From a checkpoint of a small transformer trained on Wikipedia.
Size: 14 layers, width 384, 12 heads of 32 (3 for keys and values), MLP 1536 quick GELU, vocabulary 21705, 38.4M parameters.
Architecture: RMSNorm before each block, no biases in attention or MLP.
Training: a variant of SOAP for these matrices, 454M tokens, 4746 steps.
Each number is 128 + 24 x the weight over its row's rms, rounded and kept within 0 to 255. Layers, rows and columns count from 0. The size above them is the row's rms in percent of the matrix's.

# layer 5 attention output (transposed), 384x384, rms 0.0859, rows 264-271,296-302,328-334,360-366, columns 0-191
size [108  99 108 101  99 114  96 111  87  96  91  81  83  86  81  76  77  88  79  81  83  89 104 107  95 112 111  95  99]
[[159 175 118  96 150 116  62 146 114 109 121 130 110 121 154  93 145 163 121  99 102 139 119 149 108 142 107 109 138 160 114 146 125 110 142 135 177 128 163 139 109 155 137 130 134 159 127 159 141 170 160 138 107 137 120 111 115 121 102 117 114 106 103 107  84  92 139 144 100  92 104 147 116 128 141 127 125 112 145 111 169 142 107  96 169 182 138 140 137 159  99 120 123 134 135 126 130 126 188 117 144 112 141 121 142 121 102 150  96 139 173 156 115 107 115  88 113 150  98 183 107 120 148 152 178 129 127 130 121  89 106 162 111 172 171 133 126 126  95  84 178 130 172 137 152 146 123 122 139  98  96 144 121 117 137 137 141 155 116 107 120 132 136 131 165 164 119 135 125 117 156 168  96 156 142 164 106 106  98 164 121 182 152 101 142 132 160 123 101  66 150 108]
 [117 101 139 119 142 157 119 144 147 147 105  96 104 102 176 157 144 145 101 102 162 107 132 137 137 134 131  54 134 142 130  61 146 132 145 165 154 146 100 107  97 136 127 138 141 118 135 149 110 114 115 130 127 124 154 124 160 143 106 147 138 101 139 174 141 158 171 140  91 119 129  83 125 121  85 113  85 104  86  84 148  79 115 130 120  95  94 199 150 125 131 136  66 141 155 138 182  86 166 112 171 103 104  95 138 120 157 145 122 121 138 111 151  90 130 104  89 123 119 109 130 134 143 155 143 134  99 123 118 147 108 159 132 137 143  92  96 101 120 128 122 129 127  94 105 134 123 105 114 124 121 115 162 101 123 105 127 120 119 126 145 138 162 124 135 111 141 109 177 133 114 156 142  89 162 128 155 130 115 107 149 145 132 110 152 112 111  90 148 110 138 128]
 [130 110 114 133 165 173 146 110 126 162 109 101 116  89 114 104 123 110 183 150  92 121  82 123 114 145 142 119 132 114  74 112 128 134 179 122 153 113 116 117 116 140  97 161 153 122 153 136 151 165 110 106 105 139 119  92 126 146 108 139 145 111 159 131 123 111 147 119  86 136 127 105 114 109  96  92 131  89 121 109 150 145 129 120 131  91 106 174 125  92  76 146 143 158 162  97  98 135  93 111 127 148 133 133  88 116  96  96 132  88 159 136 142 132 159 207 168 107 173 155 139 104 125 151 136  94 131 136 154 133 150 123 108 154 138 135 128 128 122 110 118 120 147 133 157 117 120 113  92 128  84 170 156  97 102  95 110 133 112  81 119 148 148  94 113 132 138  68 140 139 120 101 128 113 102 118 111 110  89 118 196 148 105 115 138 124 121 121 106 122 169 143]
 [127 130 108 150 130 138 108 113 132 175 103 183 146 143 162 136 163  81 108 100 149 124 154 126 113 149 182 143 120 163 130 119 117 121 109 114 132  92 141 102 151 163 141 147 144 104 140 130  61 123 153 103 125 125 152 170 128 134 142 103 111  81 127 133 108 114 149 131 116 154 102 100  93 146 151 158 122 110 115 126  95  98  90  76 183 114 130 106 159  86 123 138 112 176 148 142 147 110 141 123 141 128  99 158 148 104 139 129  92 126 158 103 131 170  99 111 121 126  93 142 141 134 121 109 153 135 115 151 136 139 134 162 128 117 173 163  68 128  75 118 125 115 101 109 105 162 140 154 147 164 146 127 115 135 132 109 138 119 110 122 130 138 158 106 150 149 144 151 111 185 102 144  97  80 121 167 116 115 129 113 138 158 119 131 109 112  82 137 111  96  93 124]
 [197 104  94  97  97 142 147 156 132 135 183 104 168 118 117 136 110 166  82 126 167 133 159 114 106 133 158 179 168  81 153 118 115 129 120 151 149 136 117 127  82 141 116 130 150 144 135 135 126 158 122 137 127 136 110  84  87  91 131  78  85 125 122  99 164 144 112 143 143 181 176 136 136 131 132 111 128 117 126 121  76 140 106 140 122 152 164 163 113 104 134 107 111 159 150 158 134 127 113 165 155 144 149 105 126 102 103 174 114 133 162 139 120 114 133 101 119 102 108  73 125  98  81 139 120 138 147 142 108 117 116 147 128 115 131 116 106 135 168 129 132 122 144 117 101 157  88 123 147 106 125  96 125 115 159 187 136 104 143 136 134 111 121 156 128 142 107 164 169 102 139  65 147 134 139 109 128  99 145 139  67 136 187 159 127 127 117  97 128 145 100 121]
 [144 100 116  70 128 135 126 102 111 121 182 108 131 159 145 118 125 173 133 141 125 162 137  65 118 117 133 112 145 109 121 121 101 133 127  47  84 142 126 168 169 150 119 142 139 136 141 116  97 112 147 127 127 131 137 178 124 115 150 118  99 108  82 128 128 153 121 116 124 103  76 143 136  88 159 106 109 115 111 148 142 124 124 148 180 120 136 173 118 141 123 130  71 149 141 141 185 154 121 128 129 101 130 144 148 155 168 143 142 151 130 134 111 144 133 151  79 116 128 158 166 150 127 154 118 110 106 147 115 106 176 105 121 113 160 120 100  90 122 104 126 126 165 120 130 156 141 132 131 186 169 117 121 150 166 147 151  98 105 140 159 120 147  93 120 123 105 137 118 138 126  65  96 144 109 140 125 126  86 198 147 174 130 150 139 120 138 102  93 122  87 147]
 [106 107 128 131 151 143 143 147 147 156 124 128 164  94 135 139  61 142 129 123 156 155  99 146 135 135 130 107 101 154 158 117 131 108 162 135 142 154  91 133 125 133 144 119 125 133 123 109  95  97 159 177 135 139  99 128 169  93  89 150 176 142 140 151 143 173 166 119 160  98 155 128 136 130 129 140 137 154 174  93 134 157 194  97 158 144 132 125 137 110 177 149  80 152 142 121 121 168 135 173 134 145 169 127 151 180 156 112  50 127 154 127 152 153  62  94 142 152 134 141 152 142 122 117 142 115 162 124 137 117 147 122 130 109  96 114 129 133 120 129  92 118 112 140 116 155 131 115 133 169 130  99 140 151 118  99  84 132  97 132 100 159 145 173  99 117 110 126 112 198 140 115 130 133 102 154 141 169 136 103 150 119  86 145 105 122 116 125 135 136 127 158]
 [132 136 111  89  92 170  99 100 110 178 158  97 121 131 131 126 108 146 122 121 139 150 147 139  99 118 138 138 113 154 117 150 106 139 160 166 143 131 131 112 117  88 146 116 138 153 144 168 115 129 118 153 130 123 126 119 138 159 139  96 153 129 178 109  95 116 143 162 122  98 113 164 154 149 126 162 112  88 104 141 126 102 146 163 126 145 151 148 136 153  98 144 173  96 147 150 115 110 129 118 168 133 112 156 152 147 152  94 112 156 106 119 100 106 141 105 148 146 150  92 164 131 102 123 158 131 118 140 145 113 100 142 135 109 122 139 122 170 123 174 108 126 105  88  69 105 137 142 131 143 133  98  92 154 144 108 154 152 124 148 151 121 135 191  86 142 113 102 135  94 128 113 143 175  84 110 187 127 158 108 150 163 154 138 124 133 162 149  94 171  75 127]
 [ 66 172  91 103 142 108  72 171  89 125 100 139 104 128  91 128 126  73 122 101 105 154 174 112 123  99 125 114 140 123 138 126 129 128 137 128 112 147 161 160 150 139 124  94 118 110 123  79 138 178 113 115 177 156 126 128  65 115 102 114 119 138 107  97 133 110 152 108 191 110 120 141 124  90 125 187 144 135 124 166 143 147  88 119 118 128 149 119 178 111 114 130 174 130 114 136 131 119 140 124  83 125 131  86 150 100  81 145 175 136 142 118 133 161 125 121 113  85 106 109 117  82 138 105 130 181 125  90 120 135 130 137 134 140 148 138 125  99 104 116 118 109 143  82  96 135 110 140 117 144 128 142  72 110 146 137 182 145 120  90 104 131  75 155 159 116 168 173 172 104 169 152 142 104 116 147 114 120 131 144 122 149 146 137 139 142 100 143 103 122 107 111]
 [116 120 167 163  96 148 133  99 134 131 135 114 143  85 131 134 122 139 129 134 125 105 111 112 157 138 164 148 163 139 123 109 124 174 129  55 116 120  84  56 122 103 194 159 112 147 126 100 131 127 138 127 161 131 115 105  90 143 120 124  98 133  98 158 130 114 111 110  95 134  95 111 151 110 132 142 130 160 189 174 109 169 120 123 142 132 123 109 117 130 131 122 157 150  97 111 112 115 126 103  88 120 137 126 136  87  86 117 146 109 110 126 135 160 143 128 108 133 122 122 151 138 135 139 150 140 131 120 108 180 147 151 104 133 113  96 132 100 173 100  97  95 129 156 145 113 111 124  84 125 144 156 147 125 108 114  92 158 132 119 133 145 115 145 121 134 140 168 111 101 173  80 118 129 129 117 129 157 124 143 115 152  87 156 132 133  90 123 135 169 153 142]
 [112 137 169  92 130 144 139  81  91 109 153 117 100 131  95  93 166  77 162 121 107 130 118 165 148 112 118  98 179 136 139 170 168 129 174 132 161  91 102 104 126 115  89 137 121 139  64 111 106 117  95 141 142  99 155 127 110 164 114 126 125 134 116 140 149 138 163 105 100 112 143 104  88 127 129 162 134 126  99 132 159  89 103 119 166 111 120 120 128 171  86 139  98 128 165 156 155 164 113 106 103 111 128 154 132 104 156 151  91 140 145 115 156 119 156 139 120 117 138 119 133 123 107 170 137 120 123 162  97 177 148 108 130 105 146 133 118 143  98  99 150 128 135 150 135 144 161 115 111 117 162 160 129 117 138 103 144 138 156 133 128 143 110  99 100 122  99 126 109 167 157 121 115 172 117 127 129 142  86  71 106 139 123 106 141 134 137 140  90 144 118 127]
 [104 139 118 177  89 170 137 117 104 127 107 128 142 172  98 121 106 133 116 150 184 150 109 101 150 164 158 122 128 137 145 125 104 177  90 110 169 128 146  96 122 124 120 146 133 114 105 120 198 182  95 101 119 109  93 128 104 127 122 107 123 109 162 100 134 114 128 113 135 129  76 165 146 170 123 126 101 108 150 113 106 149 120 122 125 123 148 135 161  71  95 121  91 147 119 136 133 125 108 132 134 134 150 122 154 104 148 161 121 106 155 118 112 121 101 157 123 127 100 116 115 135 104 114  89 103 142 139 125  94  97 134 125 154 132 121 142 123 127 142 127 159  67  90 102 132 147 115 138 130 119  95 148 131 151 176 106 144 133 125  83 135 130 128 102  88 157 125 149 120 150  98 114 148 150 143 130  87 138  98 124 115 157 149 172 189  75 124 140 125 131 132]
 [110 138 119  99 132 161 124 115 101 144 141 125 175 125 143  82 152 114 140 104 151 113 148 119 132 144  81 109 176 112 117 118 100 137  81 129  94 138 129  94 126 126 142 102  95 123 101 121  85 130 123  96  78 114 138 136  94 117 133 128 100 154 102 145 147 133 122 168 107 156  70  73 130 138 108 140  95 114 126 119 103 120 160  90 166  84 209 107 115 141 153 137 140 167 139 130 117 117 118 110 119 128 105 147 140 112  78 124 145 144 115 138 107  65 131 155 122 116 142 106 171 117 178 151 111 145 101 104  82 195 153 127 169 150  86 128  96 125 117 159 127 119 142 135 138  89 129 132 135 155  98 153 125 117 142 132 104 120 140 168 121 129 131 139 143 120 122 139 101 154 124 128 130 117 146 116 118 126 149 108  85 123 187 149 172 155  93 124 157 109 132  91]
 [ 97 130 118 109 155 142 143 116 132 116 169 106 140  98 103 140  97 110 106 107 110 100 114 127 145 109 124 130 111 125 102 104 132 141 129 114 129 147 164 176 133 112 142 130 137 132 147 125  96 164 150 115 140 111  75 133 143  72 111 143  46 105 102 105 130 114 119 126 115 111  91 130 157 145 121 133 107 136 114 118 125 111 143 106 152  87 118 151 128 103 130 114 128 145 143 134 151 180 149 104 151 125 117 146 112 110 148 139 141  87 155 166 118 135 108 142 155 141  82 135 153 110 203 126 115 111 123  93 119 106 169 113 120  95 156 124 136 104 100 156 144 165 138 122 151 126 138 142 124 120 156 131 146 112 117 113 106 140 136 120 153 101 161 109 139  97 141 162  98 114 126 108 130  90 133  97 157 140 121 201 116  87 139  73 104 127 141 181 106 105  73 135]
 [125 131 157 110 139 120 120 119 140  81  76 103 136 146 152 151  44 122 163 109 137 191 139 146 142 107 171 108 127 142 171 132 102 122 120 129 140 139 124 138 149 132 158 139 122  90  66 119 166 154 145  78 182 126 134 152 124  84 131  93 134 126 147 132 158 163 117 127 157 149 134 124 133 121 106 142 126 119 120 131 157 146 130 108 116 104 112 119 157 141 137 116 133 157 104 107  85 197 118  88 146 110  79 114  89 137  95 136 168 124 137 133 141 141 131 111 187 109 124 137 145 140 121 117  97 120 161 114 144 138 144 162 124 112 132 161 147 115  96 167 133 130 149 130 121 114 130 146 152 122 137 154 104 171 116 109 138 119 133 150 124 149 116 136 159 147 155 113 138 153 135 164 105 101  79 106  83 117 146 160 127 100 136 126 114 132 129 104 105 139 126 149]
 [130 123 114 177 134 144 147 161 112 113 165 135 131 124 154 128 102 163 117 126  96 166 115 124 153 120 159 130  84 135 174 117 103 165 157 165 137  93 125 173 139 113 120 149 151 184 115 120 127 101 140 104  92 117  86  99 133 128 119 144 104 110 130 125 153 135 114 126 163 112 151 161 142 119  93 125 168 134 123  73 118 137 115 130 146  64 118 106 116 118 121  99 135 140 134 122 135 135 132 112 187 120 130 168 111 117 161 129 161 145 125 137 109 119 137 167 151 142 149 124 114 149 176 137 111 122 110 106 150 110 164  94 139 131  54 144 150 125 147 135 133  94 120 159 143 145 143 118 102 135 162 146 133 121  94 100 144 113 162 134 151 132 112 118 147  85 135 104 135 131  93 132 153 147 157 136 123 172 154  99 124  94 133 131 145 133 109 105 142 146 185 126]
 [162 102 129 129 121  96 106 148 184 128 153 146  96 116 132 151 177  98 162 161 137 121 122 153 142 133 134 103 120  76 146 116 115  94 129 165 142 150 105 138 155 151 109 122 147 129 120 139 127 157 154  93  95 142  74 168  85 120 106 106 116 143 139 161 146 106 129 138 153 142 129 162  92  88 121 121 129 125 110 145 137 115 152 141 125 113 124 125 112 110  83  97 134 180 155 132 108 154 118 130 114 105 163 154 157 118 146 125 129 123 104 173 136 181 104 105 103 169 138 115 125 128 158 104 111 124 139 147 140 154  96 117 119  96 138 125 131 125 159 144 107 115 128 140 120 109 120  69 141 135 119 154 150 122 136 141 145 127  88 169 122 127 107 171 107 149 143 193 132 109 130 113 113 143 139 127 105 112  74  85 100 100 159 108 115 128 124 131 137 136 146 120]
 [138 141 128 177 104 118  99 160 152 142 137 136 105 140 149 130 127 147 123 118 149 126 162 103 111 177 178 141 122 124 141 129 153 161  90 186 110 144 124 144 135 143 153 109 135 142 127 141 137 174 131 157 132 138  63 130  91 109 136 127  95 111 109  98 174 107 127 128 144 147 144 181 169 116 120 130  67 122 113 128 136 120 136 199 149 151 133  87 169 117 170 118 122 148 111 164  90  89 121 113 120 120 160 150 120 136 146 114 143  96 103 128  95 139 129 139 118 111 125 128 130 120 120 122 116 193 111 129 101 148 129  90 154  58  81  85  92 107 157 140 110 140 137 149 153  97 120 128 135  96 134 153 147 123 148 165  99 123 151 117 137 130  98 151 105 108 119 137 125 109 148  94 136 130 164 143 144 139 196 109 154 121  95 114 146 113 106 117 150 160 152 141]
 [167 146 156 119 119 101 159 125 137 105 117 122 113 122 121  77 118 147 156 162  92 110 102 139 127 155  97 144 141 106 157 138 173  92 145 158 124 126 113  74 112 133 123 112 121 102  99 147 136 114 126 147 105 113 114 118 123 125 138 143 116 132 160 108 125 128 125 131 119 114 125 167 145 112 165 141 128 142  89  99 118 101 150 132 146 143 142  97  98 160 146 108 113 100  89 102 130 158  95 124  79 111 141 131 121 126 150  73 103 138 132 143 123 136 190 123 124 148  74 111 133 165 109 125 149 151 170  65 166 130 114 120 102 129 132 143 146  96 109 104 110 126 102 114 124 134 153 145 152 177 118 116 129 144 142 126 133 143 104 145 112 101 139 126  99 147 112 141 136 144 109  90  94 134 138 131 140 132 140 123 134 146 134 143 126 111 133 135 114  93 125 103]
 [101 103 131 140 114 124 121 129  94 180 115 118 104  84 157 113  75 128 155 151 111 149 125 164  84 114 179 162 110 183 137 168 146 139 124 165 139 139 110 150 143 144 134 143 117 154 148 147  87 130  87 130 166 154 117 133 134 132 159 155 150 120  93 129 109 114 139 144 115 128 132 146 127 154 100 142 161 119 140 132 134 135 127  99 136 124 126 111 122 150 183 134 174 117  82 119 133 132 154 139 148 142 135 141  97 169 115  71 107  84 129 121 121  80 112 148 128 113 151 132 109 125 148 127 175 148 107  98 105 124 142 148 128 109 104 128 130 125 162  98 187 156 115 124 186  93 119 154 103 101 121 156 164 161 124  98 110 132 125 137 103 107 134 143 162 133  98 119 110 109 145 143 105 125 107 119 130 171 168 165 188 111 108 175 103 149 162 150 100  94 106 124]
 [136 139 102 130 140 147 157 124 160  90 139 113 112 198 124 166 137 102 127 117 155 117 117 123 130 135 118 154 115  95 140 102  92 140 182 156 148 124 107 146 115 116 122 128 122  92 103 129 157 105 126 121 148 123 137 122 121 132 124 143 131 136 149 118 101 107 135 156 152 102 139 110 127 105 117 117 130 111 137 106 151 188 137 145 122 153 130 135 140 117  80 140 113 145 145 114  93  88 150 117 148 135 124 152 112 130 159 171  78 125  83 138 159 114 132  98 117 159 136 160  79 122 126 117 103 142 147 126 124 141 140 141 147 148 122  80 102 106 160 137  63 123 107 121 141  89 128 130  91 125  92 156 134 119 110 163  93 132 110 184 146 123  71 143 150 111 139 149 138 145 116 136 128 158 108 152 100  67 100 101 103 134 109 146 122 155  88 123 120 125 120 136]
 [107 136 115 122 110 125 149 138  90 146 131 133 140 142 124 125 152 147 131 132 141 116 153 105 123 120 129  81  83 115 116 117 141 144 112 137 163 140 186 124 116 118 131 158 125 163 151 141 171 116 115 108 136 134 124 117 103 137 139  99 143 128 144 140 169  99 205  95 112 124 140 161 165 135 118 146 125 120 133 133 162  86 100 165 109 113 112  95 139 150  93 112 129 108 142 137 148 139  93 109 125 124  96 129 170 137  82 147 150  73 125 147  94 100  96 107 121 127 113 115 102 144 127 136 150 134 105 125 129 163 114 109 177  95 154  73 126 143 143  89 133 102 125 104 126 144 127 154 165  81 140 128 121 113 149 111 159  83 124 156 149 179 141 114 137  79 178 107 121  95 130  94 126 128 146 120 138 115 134 151 130 140 121 120 151 128 174 146 121  97 155 109]
 [140 112  87 141 168 142 129  98 115 144 118 107 148 121 144 138 129 131 146 142 124  45 123 172 156 127 156 102 131 143 108 144 126 102 105 105 116 138 146 113 123 131 153 127 134  95 160 157 104  90 131 106 123 137 171 115 119  90 145  81 140 133 165 135 128 123 148 110 134 156 102 124 110 134 115 113  99 152 110 107 118 136 132 155 126 188 135 117  79 127 104 138  89 123 121 117 138 152 133 129 109 132 132 139 147 147 155 141 101 139 144 129 125 117 130 131 117  99 110 167 108 131  90 140 105 142 151 117 107 146 122 128 130  91 151 123 126 103 133 154 133 170 117 141 120 127 160 132 146 138 120 124 164 129 135 122 111  74 114 121  98  85  80 133 116 123  82 124  53 156 102 133 121 116 118 133 123 149 118 102 152 119 117 112 116 112  84 171 138 102 100  90]
 [152 129 137  95 150 120 155 105 117 131  94 123 157 169 119  94 114 123 107 106 137 137 150 119 137 147 113 129  93 152 127 133 148  77  87  97 116 119 149 145  86 107 113 103 117  89 106 171 122 175 130 126 109 102 142 121 126 131 103  93 166 149 116  70 125 112 142 113 123 126 119 143 111 134 156 122 132 147 144 109 125 154 129 104 113 166 154 131  73 112  70 131  91 126 105 148 123 156  77 123 137 152 114 140 123 139 123 109 169 118 169 141  87 117 120 107 134 134 133 119 134 107 112  76 108 134 116 141 152 102 105  79 120 114 130 130 164 166  95 143 138 182 138 168 128 129 122 184 142 120 124 109  84 156 132 187 116 158 175 127 130 120 109 132 166 112 192 161 170 142 146 136  81 107  69 141  65 101 134 120 141  73 115 108 123 132 131 144 104 109 161  91]
 [145 139 104 126 120 146 142 123 164 120  81 105 108 140 105 124 123 131  74 104 135 132 154 130 133 138  77 170 107 130 127 143 169 103 145  74  53 130 129 163 143 133 120 123 126 112 133 115 150  87 156  94 124 165 125 128 177 107 163 117 144 141 142 110 133 100 112 175 137 116 132  98 132 169 125 142 123 149 130 131  95 134 122 121  90 117 121 184 147 162 149 148 168 107 127 128 130 151 121 113 178 145 101 139 126  94 112 144 132 123 197 126  98 142  83  75 150 138 151  94 107 103 116 126 113 117 146 125 143 133 103 146 125  70 102 153 108 130 108 136 144 140 126 133 116 179 159 108 137 130 143 143 154 132 167 138 167  76 121 150 107 153 140 123 151 150 144 122 131 121 101 152  91 137 148 144 112 110 127 115 121 111 147 123 133 153 133 160 135 137 101 131]
 [124 134 121  68 111 133  68  99 116 112 100 132 128  85 139 123 146 118 128 120 126 129 172 108 125 115 112 125 108  76 113 128 159 132 130  91 110 110  80 153 141 111 127 128 100 152 158 136 123 119 162 145 146 138 140 141 156 110 165 124 116 135  99 160 166 129  98 131 103 116 132 138  88  96 139 127 102 140 153 175 139 132 124 139  97 122 129 135 111 108 160 137 194 118 159 149 111 108 158 101 183 101  99 137 143 115  81 132 136 108  98 152 175 142  86 124 172 111 189 154 128 130 140 163 114 102 110 173 105 113 142 151 125  96 152 140 107 166 151 112 119 144  91 137 152 109 156 108  67 102 122 157 131  88 153 156  99  86 113 129 115 111 153 117 134 123 126 135  97 167 149 112 133 140 109 108 116 119 158 140 136 160 131 126 120 105 165 132 134 124 145  82]
 [121 167 145 164 134 107  92  96 174 152 134 164 111 122 111 125 104  92 126  80 127 119 121 138 165 106  87 138  92 107 113 132 140 120 174  81  83 139 124 102 161 139 143 143 134 125 138 158 147 161 142 138 155 134 108 152 130 151 114 130  90 111 117 123 132 126 139 157 120  80  98 148 114 126 148  99 131 116 121 106 138 106 150 139 145 136 110 136  95 122 116  97 126 130 118 112 129 131 159 123 120 134  87 122 153  75 166 114 154 158 147 188 188 139 123 147 100 131 136  88  87 134  87 116 145  72 153 148 137 147 142 119 103  98 148 118 100 151 129 169 127 122 136 133 160 126 170 162 158 137 139  77 139 130  94 135 108 128 118 118 143 122 124 131 120 141 161 161 168 110 152 161 144 153 123 146 138 133  83 143 162 139 120 114 127 121 163 137 127  73 122 144]
 [128  94 130 138 119 146 130 138 135 132 114 163  82  89 154 146 117 141  94 138 129 123 145 149 126 140 139 174 156 106 101 133 126 113 156 134 103  97 117 110 126 133  85 141 117 146 153 108 116 133 164 167 107 100 171 102 155 127 157 166 134  91 131 116 105 153 196 122 125 122 158 131 103 157 179 120 127 106 107 138 123  81 151 104  89 130 122 131 110 153 146 139 137 112 104 157 130 101 114 134 105  85 130 111 151 119  67 107 116 126 136  96 102 125 133  90  89  64 162 115 148 152 138 186 115 131  92 112 133 192 127 100 127 152 153 139 153  94 130 139 130  87 115 170 145  54 132 162 166  84 108 121 144 126 144 120 153 113 150 139 125 123 145 115 111 113 129  93 145  84 141 159 145 159 120 119  91  77 161 106 169 136 191 166 161 142 173 130 138 143 140 142]
 [116 122 133 134 148 146 139  75 142 134 128 120 116  28 175 107 142 125  87 132 116 144 128 101 153 137 159 144 132 102 103 128 144 117 132 137 176 107  70 153 170 145 121 149 112 168 150 119 140 109 113 140 124 139 135 137 136 104 124 157 106 135 107 162 129 112 102 144 131 151 103 139 141 170 124 145 120 155 156 145 124 145 124 146 125 118 167 132 112  93 171 118 164 118 105 118 160  96 129 153 116 127 139 105 125 122 107 133 107 123 121  67 111 148 161 133 152 103 111 143 146 134 117 116 137 132 134 129 119 110  82  77 135 139  99 172 150 181 148  70 112  86 141 116 138 125 126 128 124 156 154  97 149 167 141 123 117 116 105 150  92 123 106 145 137 151 131 147  99 129 131 127 165 159 132 157 112 122 185 133 143 108  85 140 145 122 145 114 144 163 134 110]]
# layer 5 attention value, 96x384, rms 0.0829, rows 73-79, columns 0-191
size [ 99  94  89  82  90  86  97]
[[102 101 130 136 149 127 141 130  86 102 126 114 106 145 130 150 105 113 129 118 127 139 108 141 149 144 130 143 147 140 131 114  84 158 123  85 126 114 113 119 169 125 158 157 136 116 123  77 149 140 109 111  96 131 177 151 151 120  91 118 173 143 156 126 141 140 132 134 144 108 153 137 136 109 119 153 125 115 148 112 187 143 113 183 145 114 143 119 168 155 117 136 108  99 101 125 139 171 177 106 115 161 141 162  90 130 116 134  79 152 163 148 133 116 160 172 141 158 139 146 145 119 111 133 123 169 139 121 141 154 132 159 168 115  95 113 147  73 144 137  89 106 109 152 122  84 154 115 120 160 146 137 163 132 137 100 108 150 158 124 124 127 145  97 132 169 127 134 127 147 103 107 145 111 130 118 106 121 177 119 164 156 139 124 129 135  98 141  94 132 137 131]
 [139  99 157 136  95 106 121 157 175 138 140 121 180  76 132 146 104 110 133 125 108 114 166 148 143 126  99 126 145 108 116 134 131 129 139 160 130 110  88 123 106 109 120 133 113 149 136 120 139 126 112 107 110 108  74 110 113 118 115 139 155 157 134 125 144 135 115 136 100  89 153 154 114  88 113 143 147  99 126  90 137 114 122 175 136 136 118  80 125 116 134 159 126 112 153 106 168 216 160 125 150 142 100 137  91 131 137 119  98 106 136 107 100  86 124 196 108 151 137 124 104 132 135 152 150 133 110 139 158 113 163 170 153 109 133 119 125 101 161 141 134  75 125 153 117 128 111 146 124  95 105 146 134 115 133 141 185 146  68 133 173 102  80 135 101 148 109 119 147  98 141 126 129 121 139 156 133 127 116  94 162 115 147  95 137 132 122 141 127 109 151  95]
 [150 121 136 132 146 113 101 137 167 157 135 128 136 124 132 113 118 159 135  78 138 135  95 134  73 139 107 140 132 160  79 171 132 131 113 127 135 162 142 136  88 129 133  96 169 118 144 126  89  93  86 123 121 131  78 132 127 111 126 109 151 189 148 101 102 127 127 131 141 121 152 108 159 135 113 111 135 158 125  86 118  73 118 155 135 127 113 147 125 150 129 113 136  95  84 129 108  75 133 142 149 140 172 152 143 120 159 109 143 112 155 110 131  93 169 108 148 114 112  99 106  93 139 141 179  84  78 159 152 139 137 123 140  94 106 136  96 170 122 136 107 139 209 114 138 133 137 158 114 113 142 142  93 143 152 148 165 105 158 116 141 133 132 143 144 114 106 102 158 143  78 152 155 136 171 107 159 132 165 112 135 119  73 132 128 106 119 135 131 118 138 150]
 [131  93  96 164 145 128 168 124 131 157 115 116 143 158 117 106 157 124 145 109 141 136 104 142 152 172 118 159 120 116 138 122 104 114 150 117 135  99 173 117 125 110 128 168 142 147 152  94 129 110 160 117 149 158 147 171 117 121 119 132 132 132 144 148 116 120 128  49 125 120 121 154 140 179 125 158 125 113 122 135  80 123 145 154 107 137 152 115 121 111 114 131 102 143 128 138 149 106 139  80 152 144 128 133 129 142 107 153 116 114 118 120 134 166 155 140 123 113 117  91 153 116 109 159 124 151 118  86 104 132 102 115 117 117 122 146 114  94 118 125 145 106 184 102  77 122 158  79  97 170 107 146 117 143 110 136 104 148 147  81  99 107 157  76  83 133 147 117 166 145 166 111 126 146 148 117 127 154 172 121 117 117 146  99 138 136  93 129 130 160 104 122]
 [144 114 126 121 106 147 132 164 121  71 199 131 117 151 146 168 126 132 124 129 120 133 124 144 130 150 153 114 124 124  60 141 103 133  84 118 107 123 125 171 176 127 160 166 163 124 122 137 162 178 116 101 137 151 132 135 117 119  88  99 153 119 135 134 123 110 147 139 139 150 141 127 119 119  79 133 121 100 131 143 109 167 124 117 157 151  95  99 140 102 105 121 148 109 136 133 112 102 175 116 159 103 148 116 123 164 155 123 114 131 130 140 160 155 105 146 103 127 129  97 133 119 167  85 145 128 129 165 100  81 129 128  99 144 129 127 108 158 122  89 156  89 163 145  89 127 137 147 122 150 130 101 113 126 142 107 122 102 134 133 129 144 117  87 120 147 115  67 103  95 111 129 114 104 144 159 128 159  83 117 106 128 119  62 113 107 103 154 125 150 157 146]
 [163 143 114 124 111  96 147 190 121 110 134 129 133 142 105 126 112 154 130 127  68 125 133 121 123 144 155 119 148 145 152 127 132 150  98 134 112 138 147 117 129 152 123  75 110 118 113 140 147  99 130 121 112  75 127 157 103 100 147 114 133  96 140 142 174 132  80  98 112 129 113 144 103 122 104  83 141 100  90 136 104 170 134 145 121 127 102 143 129 126  98 124 102 161 122 128 114 108 173 114 123 165 134 142 112 110 118 138 175 147 163 126 101  92 148 153 158 143  82 123 140 125  96 131 112 166  93 115 128  91 129 119 175  69 136 124 130 124 124 108 157 113 146 161 135 107  97 143  92  85  93 152 129 124 103 129 112 100 135 141 160 119 145 106 118 112 128 112 143  55 136 129 110 134 131 115 153 175 169 120  75 144 134 158 155 139  88 157 122 112 133 103]
 [119  96  94 152 131 115 143 116 167 138 166 139 109 102 119 127 113 112 157 116  92  91  82 103 127 133 168 105  99 162 122 142 119 115  95 171 146 126 124 109 100 117 129 100 138  99 147 125 110 130 129 109 148 108 166 132 101  84 171 164 124 162 150 155 113 138 116 102 115 159 106 123 171 123 162 147 129 157 140 116 159 133 117 121 163 152 151 134 110  84 149 140  77 151  84 113 126 112 147 127 143  75 148 168 145 124  99 138 138 114 127 122 145 126 124 117 129  90 124 173 107 139 124 141 111 144 109 147 131 141 107 121 119 146 124 110 121 145 159 149  93 155 173 161 157 151 172  80 154 116 130 101  94 110 114  74 193 139 106 119 108 137  76 158 154  97 132  96 129 107 128 138 125 145 143 133 145 115 143 131 158  86 137 112 121 122 138 146 109 119 101 121]]